python train.py --n_layer=9 --d_model=128 --n_head=4 --n_kv_head=4 --head_dim=32 --d_mlp=512 --vocab_size=525 --activation="tanh_gelu" --norm="layernorm" --norm_place="pre" --norm_eps=1e-06 --positions="learned" --qk_norm=false --attn_scale=0.177 --bias="all" --tie_embeddings=true --parallel_block=false --init="uniform" --init_std_qkv=0.0442 --init_std_o=0.0 --init_std_up=0.0442 --init_std_down=0.0 --optimizer="soap_variant" --lr=0.00727 --lr_mult_qkv=0.4 --beta1=0.95 --beta2=0.95 --lr_head=0.009 --grad_clip=1.0 --warmup_steps=200 --schedule="wsd" --decay_fraction=0.83 --decay_shape="linear" --final_lr_fraction=0.0 --batch_tokens=32768 --seq_len=256 --doc_mask=true --z_loss=0.0001 --train_tokens=99190000 --steps=3028 --dataset="wikipedia_en"
Each number is 128 + 24 x the weight over its row's rms, rounded and kept within 0 to 255. Layers, rows and columns count from 0. Numbers have three digits each. The size before them is the row's rms in percent of the matrix's.

# layer 3 MLP down (transposed), 512x128, rms 0.175, rows 296-350, columns 0-127
113:101150149102140110142115127109131145129155072134193125120080111124101154124162158118116124097158142126100146123075133136128146144168123131118125156142106136082162125162114121124130125157142128109125114157130104122104135120127153143161146111105106152123118116167109100122135110129128173151145174089103106102177102147111099080138142118141092107162188104138106099132159084118142108127171
112:117135108126117165140129132175118110117090113147140155100110158156086109119157124120159097146114175131077169151089129103120077115136121143114068155155089076128102134097173133108123107119145132146131153145106138121095102109106127139126170129143142112143109126113178130131140176120152129150105151122131156149120135111105123083149158113156120127101153102142104137062151144139152141120120
100:154156139125163121125105137125113087183142150125124132114099122081175117078127145142117128117107133096129124130140132115124132114104100133107098128119128125113133124156111117129124136088167114140095144089106122112096115151138105121141094178091129125085163134176145144171127130159120146117143074094134150140077126151107137125180143103108174172117122081170091125096134106160117113120125
104:134099116107144150106152134145120109124141141167145184124124130111132134077151106177087096148098092098098122101164156130136111168141143088099158129116123163126082146127128145159179161079120138120149116141158126134094095096103134120137159112123109147143136130084170113132155124125148175121121097154127091148142155109085154147127106116140135130103178126105106105154132123100119128144100
113:118106154116130167113139106112132136169126154138094091150138125131108126168135130130098143154131120115133119094114135102166144134136122111125089156098169200113127103162102184154111151112153123109125095171173096119138137118190109078098167124116127128136137119102111122132132158119103127106125145105125105157131139134091156102159101124082145109124098135146103117159132117129062115113111
110:154122117095143170122149108088110110103170103119177109079131132130130161138140124093132142119123108092143136146104160140126111137117100135160134136128112124116135097119151112096145133092129146110103143103153170129107129104102129119103117147101080074166067151128142143150171105138147159079130167106148127130154099142118084086137085103165157120123118143128121126115157128107081103107112
093:136159151110160130184129138140155184111119140125124107111125124150111117122119119106121103140110145140090162137113115085094158135127147157150142141135145089124140122113144116147093110129074127134131185095134116116087145133140067127111181093151142118105136155134113088126169157118149095101105094170133135126155098099157117117114133162104112120100146139140119101103169157120132136131066
094:076107100164185108129150119102153176111119125082102130159123117122147114142142129140103130122122126130127067120113135108131111152071110134128154161107102104141106149157095146180078118105114134140158134157116127079099120105121143126104091100093098153122118121148066130132107142132125152105073157177122150124091118116101119102113112147119089130108136135113111136104134144121136116111141
109:152114169132134131109102127129116150117129149107152125103167117140101157104117138113095131133087134157142135161114107158148107103117154121139147161142099169133141098107106138128150128184149158155150140148123164103128083147169113140119154134110190080144196135155119125125133141134142174110151171083129115125120150158122149098159123133084152144102095125166141103109135103102142133126088
095:138128154125119125140167130138144130172143150153121092167132131144088144144119131164135135077114094129131083141089100134097149141116141117139162113151184116115179145147172116118120159138154120099147085132106151083124129144104134113121130136115129132151103062133094132102123138099122109174104155140109110166124124106104170112122146176112106161076115171140138102122128090131122108117113
101:136133094130134096130149145157099174132117138137098187139118142142120064126111111124208120152122142126151151116099131138147131152116131120136105075117127199147105085092121154103107137105127151144143080136087114154156162139136148156111125124137114115150145137135107097105149104158112126174108154140095166128144122137125141122130079161134100170111116130143126133153127099108125110105148
117:104126133169119091130096100095103146091135136119140115104131104129171065097131113112160110141172085135130138131145117094108135137112139127111151136156126125117150162187094134161089142161140135101127139155098118121163111093112151136122081122103138140098163130120131147107092100083102098113152118142145106123103142080119101110093125119120151122164158098118161132127138106103141142140185
118:155095112123124112092158161135099116137148147101116129104153126143126181139116126093162153139099124171133080076094109104177108126152154117141109116153115129087124096104151120131126135090164121135122125133130104164120106125105119162109095136147118152141159174135083136133120136090186124146093111115172173114163119153141098151140075124139132145152130122124112128177106142119094123130138
094:132108145122167121109151168127154130141121124094124201151126104135107157146143152123127117102148120100107091113144131170114103092113091131106076132120101121108077154111071164144124128152141113110124149120140154095150133129118154119095109126104142126118152114157194131104118158097167123149132096129131138097143152130173167142116108152156157152154122128108121138085171116143170129133123
095:129119124132125138114112158099116118140138140142170127124119161122176102078135104174120116096112122127055159147119143160113095129130125141118139122141176125110108138112130111126163104091108151142083121092107148158152126167143113095118121174107160160149155128161118166106145104161160100156086129120136090097129162140125124165116157126147187126121140102118142125112156141138108136094088
088:129121126093137141147095111133134064093098166083122105111138115131132126132124103107097139164097147132145130134107059124101136162122144163145102146149119103199068093093125091145144146131147154140123113136143165169105177108121141119100075147152122119113109114136114113114107147153156131118126101125116124132168150148096139114092119129104115133133130106127164147155118114124106169127101
104:149120081097129123133110156110110152135148071141161134185146109132103137148114135151119089149123094114139120108115148144127137113162141089140109126110116121106154144143126115099088126142109122084139136093156162105141139085124130143144142143147105119139137102160142129129141161140093150140129162104095085147114121093095170128140141127158132101136195075161164171103159168105119144129101
111:103134144135149092111078120176158115091115137123114104107098171117132105109177123104130109133106136110124141138135121074143151137102114134108167140143114120133101157167130130141085155153118139146123157087098137129137093138157147148136165123139184132120137155117130119171107116100119174173135130128135096133121117085113113136111101079143125109159168136125072143109078114152151158148108
101:134131107127110098107106179114115088146142137116121135159111105104111110153119140107090159104168194126164084103119144119052108111120113114114155140095138147115149132094158153117161132152134123126149162126133141125135138114109154119171081120080133108121158149142109101097094123099137132166115142136118130135147125139142139128178116188096129129101137141138112142151079149161135127164129
100:145106148133134148167132157082114122130115117114116101119116119117114094124153113091129132130120110052131130142179111095101175090135153121121157114102129137151118148124114131132107130159117111118104136175106094145125142102148137121100105145133148124151131095147121106158166130146131147135051126117077123078150133114108139141167175156104105115119109152108109113120170085120130138153075
095:111110154149136093105119094107142138110140156112163126158100088153121113143111153090123161094128125110144107140111134101114165145156173119099089137115088106115108104121149135127109124130122142095084137130132110115148113084117104113120101189084137163153170100107107137119109143121123125161101152132144175157135133133102148157089144175092132169154122112096104116136102074105138128095128
107:162186126100102115140125168139161110097115084118113133157163103111124138140145126130134106136171116115095119167148132105108119096130131160125089174105093132124125113112073128143130122138126138104153113135163110146164102089168135151131155096163135118126116136155132133175127129087149159114122098107114069090081157166101130118140093129122116162134161106132137176141115146129127141128095
100:134147141126168128145133162120162110131096128123132118138146099125152114131106168119092152134106140132137154109115124137127105116084130139106135152115153153127124096125164137092134143072124151172124103147125121094150146107129160084095089127142129125112138149152066175145139103115139131178143093101134122105106119121131122103117108110147158153114106146117080115148153176056194113121108
100:154129146112108130146089132133156146165097158114089124167106153137109078125140143136109138111145109119132159098175159129142164139170113158106133154109098150165162105119151137103113157163149149171118121113129136094135099149135064132136174119088161090152110078110106155133096122134113146112168123148119127155131110129136105146130122096104126150158106142160136159113138074133118101127157
097:096089120106151131122125112101146152100114096157141147076129123129150156144141134137164108170099101078164111138155173134088095119118114111147134128142091081083123127120158100198099112124112147113123142095121086082119127139124088111142171131166128111138084114137090127115110161069139095133126108121101129143172118093133148130121141138128121112121133159133148123129101146119112132148122
098:148100112155176137156148087153145101110132135109107129165107110134144146107114106139131121156158126128136106100126108146155134072114120102138125107116106111144099162157119137097131113074147164119135123124119169128116166111144091115104130148138121169125111157174134128151155210086099156117121103160176133139111145149153144142168140147141126160138113157104122155127130140170078129140102
097:111129127112120162126093164129147132166125143145114151150120169111130170121127155153088125159076119110122158085132127152160115161086123093137122136091154163150107133185142105117152103135146132123133137129193170145139115092095119181109090083132169115134122144108107133144118114125085120093154149093143136119127122143109115135124142134136136085123133088151112114113147164086130161145141
093:128140124060114116123114105132157134144120132095142104119141140098116098155156111150090141170099122138113113161108118149127146110093116177119141138115181152123123134136139146115182143089131128138114085108158135126154143131161158116126140094165150143088118115117125093095071138171104140115118124104102134106155133170055131123099154134154110144114103173137156145145128116116162115099138
106:127170109199133111083123147096118130111106189102119114165114125129141152106104145118183102129111127139149144127136125091100107122123171118109107110106128139152129134081131109154105140062148139095099116111150143135098111109119107072113142127103134101132150123151124152173102120152133115141086136123080153154183147100122119109126136095110144167150108114143116127099159144145122121116137
100:114160085130089071158133098086116146069110123138152125152152076057157140134097132116143124136135111111095143097118096076131153148132103149160132113148145138111131114157144102123118138129135157124128107172157158110135132141135138159170134098102124156101140128141130125098125120151147150091125104155101124143133117143125094117078128165101140141138174146112111100100128098109105142150098
107:140112134102146102179150118149118121136153122138142087132111128115106098101150138076129124095130132126136137146125125086175175124095154136138128110108124160144135144147125070135190140129140111112151138121118144084146119146086148126140143161089133143143108116100132108151109152141128162098114080123119152132101145137116165159113126184094176115086120147133076101097138110140182140118126
105:139140130147118117152086143077116140139144120127135111115117069132125154125128154103149128126094098139115150154071187105105154099119152125166139117156078115141143112135101117123135118167083152130092111090080129103149132110124153139143124149091151180122167121117154111117151121147124170133122100121098124086158150164095142084143135164128147111133172127149146177140137146116128129143130
083:136177105165106090121127108122125135121138132125121180113157150105145127097135117177090139124109061166140099099178097103087136141086115129098135089115095157088101137093102122123106115114137144126142147162137104165095117160103083108151112114115092135150115110148123135118126111112132109114096090118088124121105097174116140144143126142125122137122154134160083123117118117157089114137112
107:117128060099119117131125121151130100146128128108126127124117125144124121181092108115098154087111105137096156151161134125111075121115177086133093116120121165141139157131152103102145168112142179122090141118097113167110113085151159133153131161143079143124128131115127118122131138118170126151176151101152141128109145133101114136114129151097146119123117038169118137131099134137124126120128
085:161148117127123116111181098122136130144091120109120122128124105144105121159160128159124069150113113134127166114161118156056114140119114116134116107120136142141086131114144111101124153138147156134057084126117148096153154108116109138140096122167123123140130156138120119094157134101165133122179125155107077096124117129147154139078126120133156152165151162123143140098155082138119119171124
098:143173123127107104154174122167169109123066152109072123130088123121124135124140088156146119094140168100141114142140118118114163167170099146112105168115118106109131135120136147107067133130119119119141147094083112130158185146104120144121134093147119128124162110166105107076111105140118121128120110150150139115126142123086107135113091166127140113162128118130146104150085149132152115124145
116:133129097112111126147107186118098114140126106091104183115151156130122143132125129091096129145123087140109113100150147134104124138123135152135126130118116114093129110133184102118157145091099128129127134087194084146169115106108098137105117099135103157174090171142110108147111102086098089150135135142179120141128102120135137089136135123134094104154105146117130121130099138084140152087144
100:126131153134128120135120115122136145123107170086104109167124107116137124107123128103110141133144069114151121157164125113080140144131131148123146151148092147126157153100147144150103174134108121143131094082123152090083095194179119106123074144150078126150139130118144100101141093131107141154069114134107150137103128144170102135139131107113126105096114133124119102132143167168134138161150
103:105101171113114126126144126124152102154175114151130114071128114127118084125070171145109131127159132150111143157098130155125160147119136099105140107175181118131127129101105156117156098166142135106125149128119161083152130090110153111098084122153129131175126124140098120119102148147164089148096126147128153077109124132120095112108187161142144117149124154137142109150115132107141109103123
095:138133160125123117145120110134116100131152147092169168135146099105125081106163140148061111088134115150135121128128097140127132118155117094143152156102154119136170108167149127119155091128133096134150062115154107127125116150140129147122126142112118175116114124129069165106107112159122096113117108121165140138109126094125103105107138108121129134064098135127110150168108146136135187125168
107:137161146121104114106172133125118098158113102120125172141109073119126177088115148149137181113116116140132122165109142159149153121172121113113095116135158062122202121131127145148138098097156120164133161116129144127100145089088119112146118134182142085121116146150105112101137124106141152158135095144149147119133110153147130120153131146129123117080125173160129138134147126104152121129148
094:159151124127141118090155143128128124122142136124144096117148179160183168147169095097117153083134142141182099144137104150146119117163125126120122132133116104139100128124152125170132157133106158117130172138144085157098119142175104188137157118153093111134143114120145140118134116094142153145160157109128146099150155153086161103112170117102130119131143129127113121129106136191106142097156
092:130077133062123099144102131120142124143159101138125124170122127105108166111138128093167142123142114112102072124113131126133136156164123178138133112162151140138118092131132177160129127117114085162120097091154107121138141114110091100103153127093092162148142142125137106100088127142107154144104108111125144112119086120124144157145102111152076124148158147100141121114177145076102124122139
103:119109133098109154136158127141145118074146103130150109101151127139188104113159142178136144115140107117116142131133113154094143170124197138149135136152101129128153158111172088130130120140104089152099118102100156159111137126175096124123141141145145127097130167135140137100137130121150074111158119149122110144162118115143120093110145166123140121073130113179121125121104140177168104140153
090:128109098152168112217163154146127127094094156179132173140135142137170134081121112118083131146142152181137173155139140143132120125143133123119119157150147162131091137112084130154119152157132122133104123138106095113127126138148111112129126104107125110185131131119118196153117118118144160121168131123148125117144091141143109163147117165130133139122105139117077116152143149127133136132100
095:148118116132129125129128150132119097151142105157154149128145077130155185139148129105117090126153119093095083096164124139136165105101112157113119152114140126122139129116136147143199111116105172148176151089111096119145135127112143139089120124136088122137165127134116131145138134140123098112168155103143170154101127146111074133121113124163135126145159197137103110092098112148123175133121
102:172120125125131120146166142125135134109179153103105152091128095095115057123170120141123126165121138102151162140084117124137107142140127118158122131118146123151151138077139121120148152094148132100112118125125127171189165119157099125104151102121091149101131104106133099130147126176111192119108146130097119124127113121121108135085129149149179122149103099109166158123152132116168118122138
100:090126159113106104150095111146145144079120120146148147166125089103118133115141097107121108167135138140107134135138096101129101077117145094124117111155106125109137141141197118122113178115104103147115144113125118144098124154162140118142110124142125120143125201131111112117098165100151139123160141083149143102126093143109134139088158144131134181123138128070138115160166155083133149120111
105:116134109114123115115138131140147114143177141094118108121169143110151131077116114139121127140163138194133171134103112105116109111100117163159106135141159171158138070152125109166165127160143099159132138099164124122150123088123124139117094116100107162156121102081133114124116074107156136111109132150179133106122119118150107153121151145155110117128080157088095115148104160122119113113118
095:111142089158138118135180125144166133123175136142115154092122136121106126145157139143123175125183116158126133104117141154136106069086119113114150132107144158130143129090126120128119132128131143138160078127119112159137112155103121204142112130137125080121168125119122144123132141138093130173172121121139137111103123102135098185103133180149129163093136089074145114118125126126129141151137
109:141100073108137131160134164088125126129107101158077136107130090141160163143140120105128059150111162145116155109098109135171141122106127131158097112116098125127159141132127152150111109095120131145086124132140164114125139125143129131125147144106167123120081124116099143109116103094098107147151111165188134098162130102121127119193097127106126119092143140142105104143131093107110097129160
097:147125107169153150144128120152140131108138127116164087119148193114110115111108119095175137130110125110113095139126162162153124156124109143125153132175108132153124132157131146130155133173126156125159182146127125122143148177114141170151172116156150113154147125121101118127146129133166161145182129142109147152121126190100131171143174149110171089124173127120114148140118153148130111138146
107:115136118147097185121111150114168126142133117131128133144077149102108146148113157146100135102161082149120142178114120120160136136122090104186145126097142134091147160130118101182099122140172131141144112119130105133127158105097126093122146118134127157144127142126132122081131148148101073108138100116104079118128156106137183138161112105137172080135131134108142112079131113145114111143139
108:119147104147147111081133099111114100123156152178115149106145175119126091127181122115145134123162164113125099118132147109131096075142100101153142112137110155135112136139132101072111174088135134129129138120148129127123158145189124092101099104107123163139133121152081103114106132116106123123067156125131115155169125075168135116134116131161145116155109100121123143129108147089126146118106
104:092114179145108092124110166100116125121150173123149144095107125148154108114154134117134117120145137105128113097144174147121119180125088103126137108127165135152144118134133096176150166089077151138134137103115160125118129139100099187090132129112138137131155173137123112141143176137129158124116111101105113144129158116130151151124123098096126071118183159096123151162122142136152106101115
# layer 3 MLP up, 512x128, rms 0.181, rows 297-350, columns 0-127
104:151155106142183147089164162149150079172154126135135128146093108102158133172075130148172129112107124091152099112100178156084120114117114126116096147116118124099120177151098117100116119133139150102158131122142110139125132122097120177156132116135147128122137127127144106134119190103125149125099125138148140100135116126164160167129101140120150103127141144143157113108121143083132184115124
100:145100122134145164124159138129161136123125119111157155112114120131117142156157174149156136111128078125129131138113174148135162144084182126133144123153136134148099132125166124081081155119122090142101103117141105130167130163134113148152118154090109075084122098076125168146133093158161106086141157144140137157128144116120095117106112160162090132128109136144116145125140110076134127118100
096:129146136097116136145087116113093117075119099139121137123127099120156172123151147106120106142164153138110141131155129167079100115107112109153164145158110110128096161135133102162117122113109135136122164145108108151177116131128168134134147162087124101139181147127101121094154126093119121120139116175170131137115095124150119141096104092161108110166119124189136116098166122138100088103142
105:169138100166096169148124071095102146115115112110114080128165057151139119130101124151086115133157166116093102141147108105110124115106154127124147138103151101121148131161101138128140126107138105141164139133108118131131139112166145161149119139158161137136132124164128090112107126084131108099150117086122130144121121125144129109168144114073161139140109156152139103159123128171123153183110
106:130160110115079126138080085132126140096107117152090132158110108146114120165106149126116095142155127079124092113133160151123133139104116061131104147119125115144151113064113127161106120186114093135169138132105138106139097160181138150158156144118146146110162148134134126135096115088155128136166120128135097111087097178142122150094142113127141128131127151135136114143128117142119159144091
093:115107143129165129142157080107087116147121147097144134144181127108165126120101168126142137143143125160088134081159125146162141133109125125148192155131148097147163145109158121141130098098130087131104146143142123129141114097080137112110135133161106111105082119108097167124113177124130131164131157146130146072135125097139110114128111077142126133106091122143122107096102122133092080142124
090:121168119146137142141134142127145131111119095153110144148119173075130156130085083102106086148116131144158120141123138156134130096147133132111146109092153112116161113154120182104127134147111119129146132124154123120144161094133090142146142092124116137187150123102168113103140154063144149117150163096114144117127088137153124133121136058120104152155139112081129116145113169158097134094141
098:117139132081132119096171128173155140146169124103113122180127142134063105108175103122124136110118156142161145120133104162077149113119107115156105133127097133112136147098148108107141136108142151136113123111125123117124113130131109150137129109142130093126153141084102112074139174132204121107137148135136119132130117122092129154162100147134186140131110140151149095159086151142163152130161
096:151124080119116137161126126147165130149089146135145111161063143138152114117105109106132173121106113082146110120151117084077119129105125115153150144112114133109084126144146134134095102127119137092105107095134151138161113108140117128168111134113122159139142144072149178142078138125137147103105128129084187139150126168132155129121143131147183148124103130113144132157085111106123125135087
101:155111116151128154128110096121152108199135114107094136136135131129187090131146142108129144144134127112155183127120153117082147088131161131142103113115153156102118112121093140115130114138170115143121154121153098131104151144079141102158138082147100151143158136093165168144109158074117091152131106133158120103147150149123100149151134103077161120136112131093132105141141116108129142132089
103:113150132115136149124137144145184162117138131085150133174141139140141127136129091140096185160123127134173147158141074182137100084156101128124097137109116087114119144132142114126113113115110154099121134100166098153186137152121136124125121163139115142139148115102134117102155154100171111100145128165101136119110114144146153147120120156086138156134154102161159129151104152131109143066134
114:129152111152112151075135166090169094096106146138118149105112131123109125129110148105160132133109106146142088172121140114145153141140141110116137080164135058156103133113121117123164127143105133154127115134095159102147129162187123142096147127132152070179160154134110150099095157173145138128143147122117098102125152104136103132124090138146137145114113116105108093102118158113107161135140
096:129158142132114125140160117121109091103101117170122130110137081173107111150117117124111124137105107143126110124155101111075079095169119163136098121175149093155129129128160109143093146155116117161149124109137098105154161146119146103152150116131149115119126121104121130108150119129122108098147157171101099091158125159146145086087163135144080141104167154134133127105145108158184150152158
096:104093140134104103137080105153110129121127069131121126151100164137079135142130135140133119107147142162142114093100205112104096142144133099116085106153131119115130123124106106138152143106111180125132131089141091119114127137169124106169139143133124083129124138126108116124129139134091125158125144121156163124122146151124132097146144131163083172109129163182099135172175105115131149108091
085:082145110119146134126149172128115101117144128094121101148081144165140115164099104147122126126145094147086139164127112146112139135132087096109088119122183096128128157104171183162157150130162110133136139141116173113129126136139110125093138149119114101122127137143193126153157180099156135112137153134165121127123098136144146129125065086161128153125120113121118118122131150103175139117139
098:139117138123149176091137090139131141167125166194091163111121103154126123121123124144118137092067153114117140202119122145128101138160177100117092109124142125124130120131156107154143115101130112118119114151114096147111128119168134102136114090130101094137124139134132149098133106104154091120156111131129166125104158137129132087129110100088112157153145143130151118135066142183116122152119
113:104087136147128133109110091101114139139163139113133085133144134109145139159109126152139161143098140139160107142082134116094162109149186107142156106145111097131134123129172119100089173165172129138131159130128153158150160159082155109132126160122131113155126106095113093115086118112131112135143160099102135074129141122107101149142122063100143151111158128116141166123088128126117139123158
104:145192104091171116133148131191124090138128127173174147102106129120146101098107161144118105121145126114143144143121163141115163152140108097155143148190173168113111100136122129131142085105124078128079109117142116087079139124093120139114155117103144184125122145132096128114151133100126123161120128109126128140105150129128136131116184159119146123154122120149148096113138138110132122128120
100:140118087137140137139146147173140120126141128123168151115130196109115186151126104153142121106143087148150145097148153120121084159144139090130129154091103097099120104172149162125133111165127096152119144141108142135128132116109167102113120124117157099134159114122112089128159136153128060106181161124111180137138155129128150116096140121121135097161166103102103103144127115134125139100133
113:139156129159112147141069134141112139113143127069147153159147119114112150105132143115135102195103127124170100089132129135147125140101118115140166130134128175126149099146101123119110122103124128174114114131120142167126078147127149154176161080155118098148126155144156111136148132127092121087156116116081095119107126173128168102148129108121170084101107132107159139135113132092132117130126
106:161144133132161135149163113081110107073103142136121143157146122124142164150094181120110169167087139066111127138106091181107141145121124144133124130166101110118111138124161066105117116144110117150104118139153093162145115071132121137133136082168143103171114112109152116123134119131122152135108108125105155112129146127113122150131116094119138128116169135105153102107116105126130183129113
099:139147128120120087112088111130142121158109148121127128115143118113184148151079098135134111119142128132106145120164164118089102180153064143067139140112081133125107136114162159107128117156116141146165106136140131164124131113117094148152116124101144130108138131106164129127187155109100115161146132165153155168135081176125154107146088148110111131118136116175127147136124116121117148155108
104:143088144120094129078133102093118128039112124156123158138152089120123126120114089178120144170155140137157127146116139168161169109132135113136123116138140141137118114129102113085149134115123092131069161161123142126111153129126140184129139139144139108132144087098139128150126132114113148102113127098129096120140101145125198146140093131138152120114132137093160118167127119115090090125128
099:133111103168124089180132096150123147113130127123135092137137142105139118150125143115118146104137131154157175123103123121111164157103114102111148103111166132128179080106120146150117095138156106133123130096127165135159154126143151076122114144170127136138126112116111182117126111192045123107141120113125144128134115113113123113099134133124128127131111093192157150108174133171117128115106
103:110154141156114112134112123113096120123158130119125117153135114162135130143123142134119147144112156132137128123086130130104091088155097141157154118174131112109134086131152120114114170144113108166081097144138116137129126126172143109140122102099147140170156145133136137109092131100135138150169119062119111064119122136137103106101150156102156128140141119149171082169165157131090075107081
094:158151142130088158129145100126170151102176107138179180117108150138149120096127112125117127123090192110149145129121094114141102156115102097112096112109120145114118116132153124136127109114131128124115125118118052151093096117151150116149123118132126122130109159134170130109073163135122171118163122120092131118169147110125143104124112121119064126131154120158132103141165116180145115121151
088:109137144148092097103135140116131119149100118156152149144171151135134132125145111115179192124116097135115117131152110139118110150114115091110149154160095140107149169111153100131135097150136116124174172110119115099119116173140101133145130094201136133140137122117095152151078071147070121119102145116133114144126119128103130101124147104104106116134121091123130107146107081148108128175149
102:085111132121106146156085109107176108106146108126118130119130108084105166142106130127127131121106139100117121152114106088097164100158121119136122140095152115188150109123133125125088110130110082105163125103117107148125167123121180127113114167132125162151114154115151144165100177137145139135109156131151181114125141139139151155118177106134145139121124126108148134117177158086107079112164
096:142126096111142121119141123093121134156157119122134123182145091142127137142146127133148134143119158125113150151130137131107156088088068138106162094142139162157109141149120134093063114093076128145121091107129166093147136106119150159127138149159090125108175117143163063085144125154179135131130158157136121125150117118153118091143128131113100141166165153117154112122106129119149116129102
103:170113089152082131106156091139140142122112151114096116185128136122157126169134097160131131124103100125103101086103161116114136172151153150134109161144102118131091126131141124112128095088135118114145135063146119145095143069115153146149159136119103131091140126108135138154106100091106128136152132110146141135126144152131139083135123124097159126114106132180104115177096159102091132131143
100:143138138123137151104028123162143158143120118130176143158119152118156087124160124170148115162115156174128112129122119141106094125142137147138164101125153097069102138118120133133129105099155097151132103130104132168138137146074118144117149128096116141144116092104082154115151151098103141129167135119105119106122096161147128150125089120118158167144144146106116147120138113164132106133133
086:057128159135149139133105143146150118162096128150139109107110154136127099111172155102116134103106104101136136152099173156158173150150102116143151109174121149143145143126125112145157141148143081163118146110127179160114152121116099116134153100155120072138174114132099080121134142179111163109159151109097103127124144117112145119097107132118091136153132110161101132102148139128101135132106
097:109135122128118113146106131104085084128152133127099112116104163108130085113115112163155118131177101166101137144126170099107112100121093121172109131142140128098154201119141089106143196134155150148127168116084133168146118097104155122106124147147103125110147119105130121128133153108161140097144147164145175136085131113135128135146098105151149119144115138139111162115100112117094142129097
088:100122149106130077150138141069119125129156123114146137149116131096103096120128152115128141114117110150098092110119098152171154115134156135095109111119092135099189103130114142106163113139133106132151140099110099090189106117107151117133144077122133104105135132144119113186108129099110105143109125151136122113084140146172115128131161072101145113133088143135136150162100138145169121088127
104:077093160116114141111153147176110125134145146154155140171117150106085142120169126074101132092101096122136144142153145098150156120156150123168142134125150131133135128144088135158117138080170104142135098146136108123148097116113169110141133112071134143147133118140137101137143098159107083102117121113124120122175106126115184111125159122146099098161095131148148106129137133159101135094158
113:115137138161129164123109136146135150134107106116141099113108114120150122131119140135151130144155097090095117123105142161119133097110112113123138156215158150116121078115110120147132150110111074166147108091126132159091101139140134176155157123136117131143125157128103143167161151096159117151128113091123131071093094167119075129139126115123142164156135118128089147118138110157092095137157
103:121157103101144134132084107140099153151150092149128113135096097139140117118115094132083104157105113126163135115173094129130125144131114132120167117146144094120143117185154125150105132180135122115073112106121112133112110135125106176180120124154122126147112097125102114118108144106097146114144145159139094093135106108131094177160118088122166118111141139156141097154157069132144101165107
095:151117150126112095055133132127125105099171160128162143153137146164154162164092130122143116135129123148119088132147122132137098148087108105136177152141161122138118145114144120142156122108150130144106095117134118098101129199121148132157093085119107153154126117112137110112117112167131124133141175152127133106136096101112150148165124184106107107159130144103105160163118139107118171169135
098:186161124110118142092116082117126126145147142152155112134117154089144122139125140137168121167113113126127113119164131144166156138114135129153122128126088114130135118093105133114134190141137103148127100120147133132132159148133169127117144089143158065174134109156121106105131144120150119139118125126160095098137095100134060121118138099118130108128188073132116138130128177165124139090166
114:107105092107164116087104126185147095127159113154128138109122106134123138091141093144119107100129146157106158133145127108108126129147145148123061155134132098110136132148148154121152093140117128111199105136141082144162152134114144138136161143139155157139123105111145165178131150117107131113111155113139144122152181140132125121088126140110149164147106098108140109108166175129148178121165
108:140112178174164107140138081114154158115101120121123121153163132135085124173105130146133107086123129158133155121116142116100103125126104144171148114139134114129086170139107203130126128104207127147115129190150104105109108111122116110131118119144109112149149093106159116125132170140104151137113185137126136139138149152118129124127141119142112104138114163113142103154145168107111109154141
098:129111108174141158116099114112171100102114149094091136098067125101159124079148131130128097141150153141124129130096133115140147108122153103103135104141143133135127165169114107143137141098138140096123093122100094090127123103149169137145161099119158146157143093109134144140173142145100166107141169166157126144122102133155137163139130110130164152148163113160138110087143161111160138133175
098:164106098120098109163122111163142125166128121166106158108090089136077111131128095097113128134113137161098079148115125122150082116170105151161114162130130127164109123089130129147144158117130137135100152104116132100147110116099123172133128135115118097143140075128108137091123151122107146144114137143092111123114109135146134145095070102113152131140173105139112139148150122108072133190146
105:095091138151131122135145137122111124140147108101064141115131138153125126122100119119132151127086105130142158174099186124126136145141104113100086108166178085136109103103093156119107112138128103108119139133175143145060111128130105107124084119148092128114097090130122137149127139107135094151147105123129139138111086071138148158096154104140149163090097152089121109129120130134108153127122
101:107096152128147127136126121102134108102130114149138158159119101130110082090125132119154144111109159140158092157111153084126096160124132157142072168098092146127134087100159125100083154146147129149166095150163147143139157091142104149147086151142092110130129119115110140093136142162106145121173102142114116110104147103111174131177125150148125102129117147149175147146116140097118131158106
102:098136129165098119138180145153113145111136139110153127148114135143151116137121145159123152119098128143118056109105066090120133170102106118162088162152135134100095135160102134104106107140151093144128135105105152135138125130095135099183161102149128109152123082161124174120122120095132116146111134113115118148127138143136118104120125140138117155114135057116150066157119122130116095163129
098:107139115118122118081153087168163128154107157103126148118114123135164130157096098128134105122103099154110089151156152098124154094070118148147173138130102130170141103119104155146132110104146111121151092137150114086139162132121159127168127125140104182143107105087131137120140152101097165147104112124156132105101108149141093121130114093109117121129095132125100111117068162168108134136108
106:139097125115107153148184119118136071169115131109121132152110107091108127088135127135119099150143151148118101147160122161113146152150082122129124123137138081122115153118122089148115093140157082121138091130111134135097128102101106125120085135129124114159109119152112107181115152124117089100120127141116119183144159143172095140126184161143133102151078135137164115098073111127141140139131
102:201175117150097123160140134140101092145170116073145097103119118148162161148103119106143117130126103112133113145122136135149157125138115088155112133119178110116121164144182152098139131131165140128126084127111114113107110092131115152142090146105191115116123147113082132138115132150120107086133118156126141106103117098114152161096134135087115098112138125119135142107115131131102176091149
103:122097129138093141106120107167110096053117162097088113112120124118148112116128154131118139151113146089162100126124129160129118132143114112125105166114134105177179144107115134130119138102129120118098158120150147164105109156175114163118117141131134155149153135148132135109150106153117136170126125152126103125119077154115124151127098098160152134101135124157154140192103147129055087102130
094:128084125143122148159158090096122124134127115150150129120147123140128118119125116096094090127088131161148142093169142118119077104148133139184133154106138111192085114131147129081106113115115106160135109103163152130119126108134127147128079120139101114140139153153170137132119187143146118112147175119113120128092126146149094148082144116158093082115099141125163093106108151109128154135136
105:161143137161152125133101117155114119102136142130155112112122127199156132117114112163135125152116142117132136127098136087149138111159131173142122175139160164144050138116150148090162112117187139135128120122128111111097099136092155187173126107094145107102118103111125111113123119128129112128134110110151126075124119121119137091102130127155117093144116126136155113099170144173100103160134
110:132137112096125104175138125079137103110125170121149148137152144125164140136098148117107140139129082146133143128140131170098116103149142144064157128175099113117161077134136105079140158121139111145119155150111124127144132098166143089149079138134135130142156116110124140128099113085141106124131096150117134137178115150159097151095131144156129119109080112076129138109139083126098170117132
095:138115136135116136100138097122154190134115124144140122160140125165098138128133098134121103102104098134154139121091139135164136151072108147140144161123161135140125101095121152107109092133161160166118124138115102124156133098095168185157139065167129134106123129138121101120106094151145147168169120074129126095124101139161100149112132125152155119106134083155148102139104117149143098125092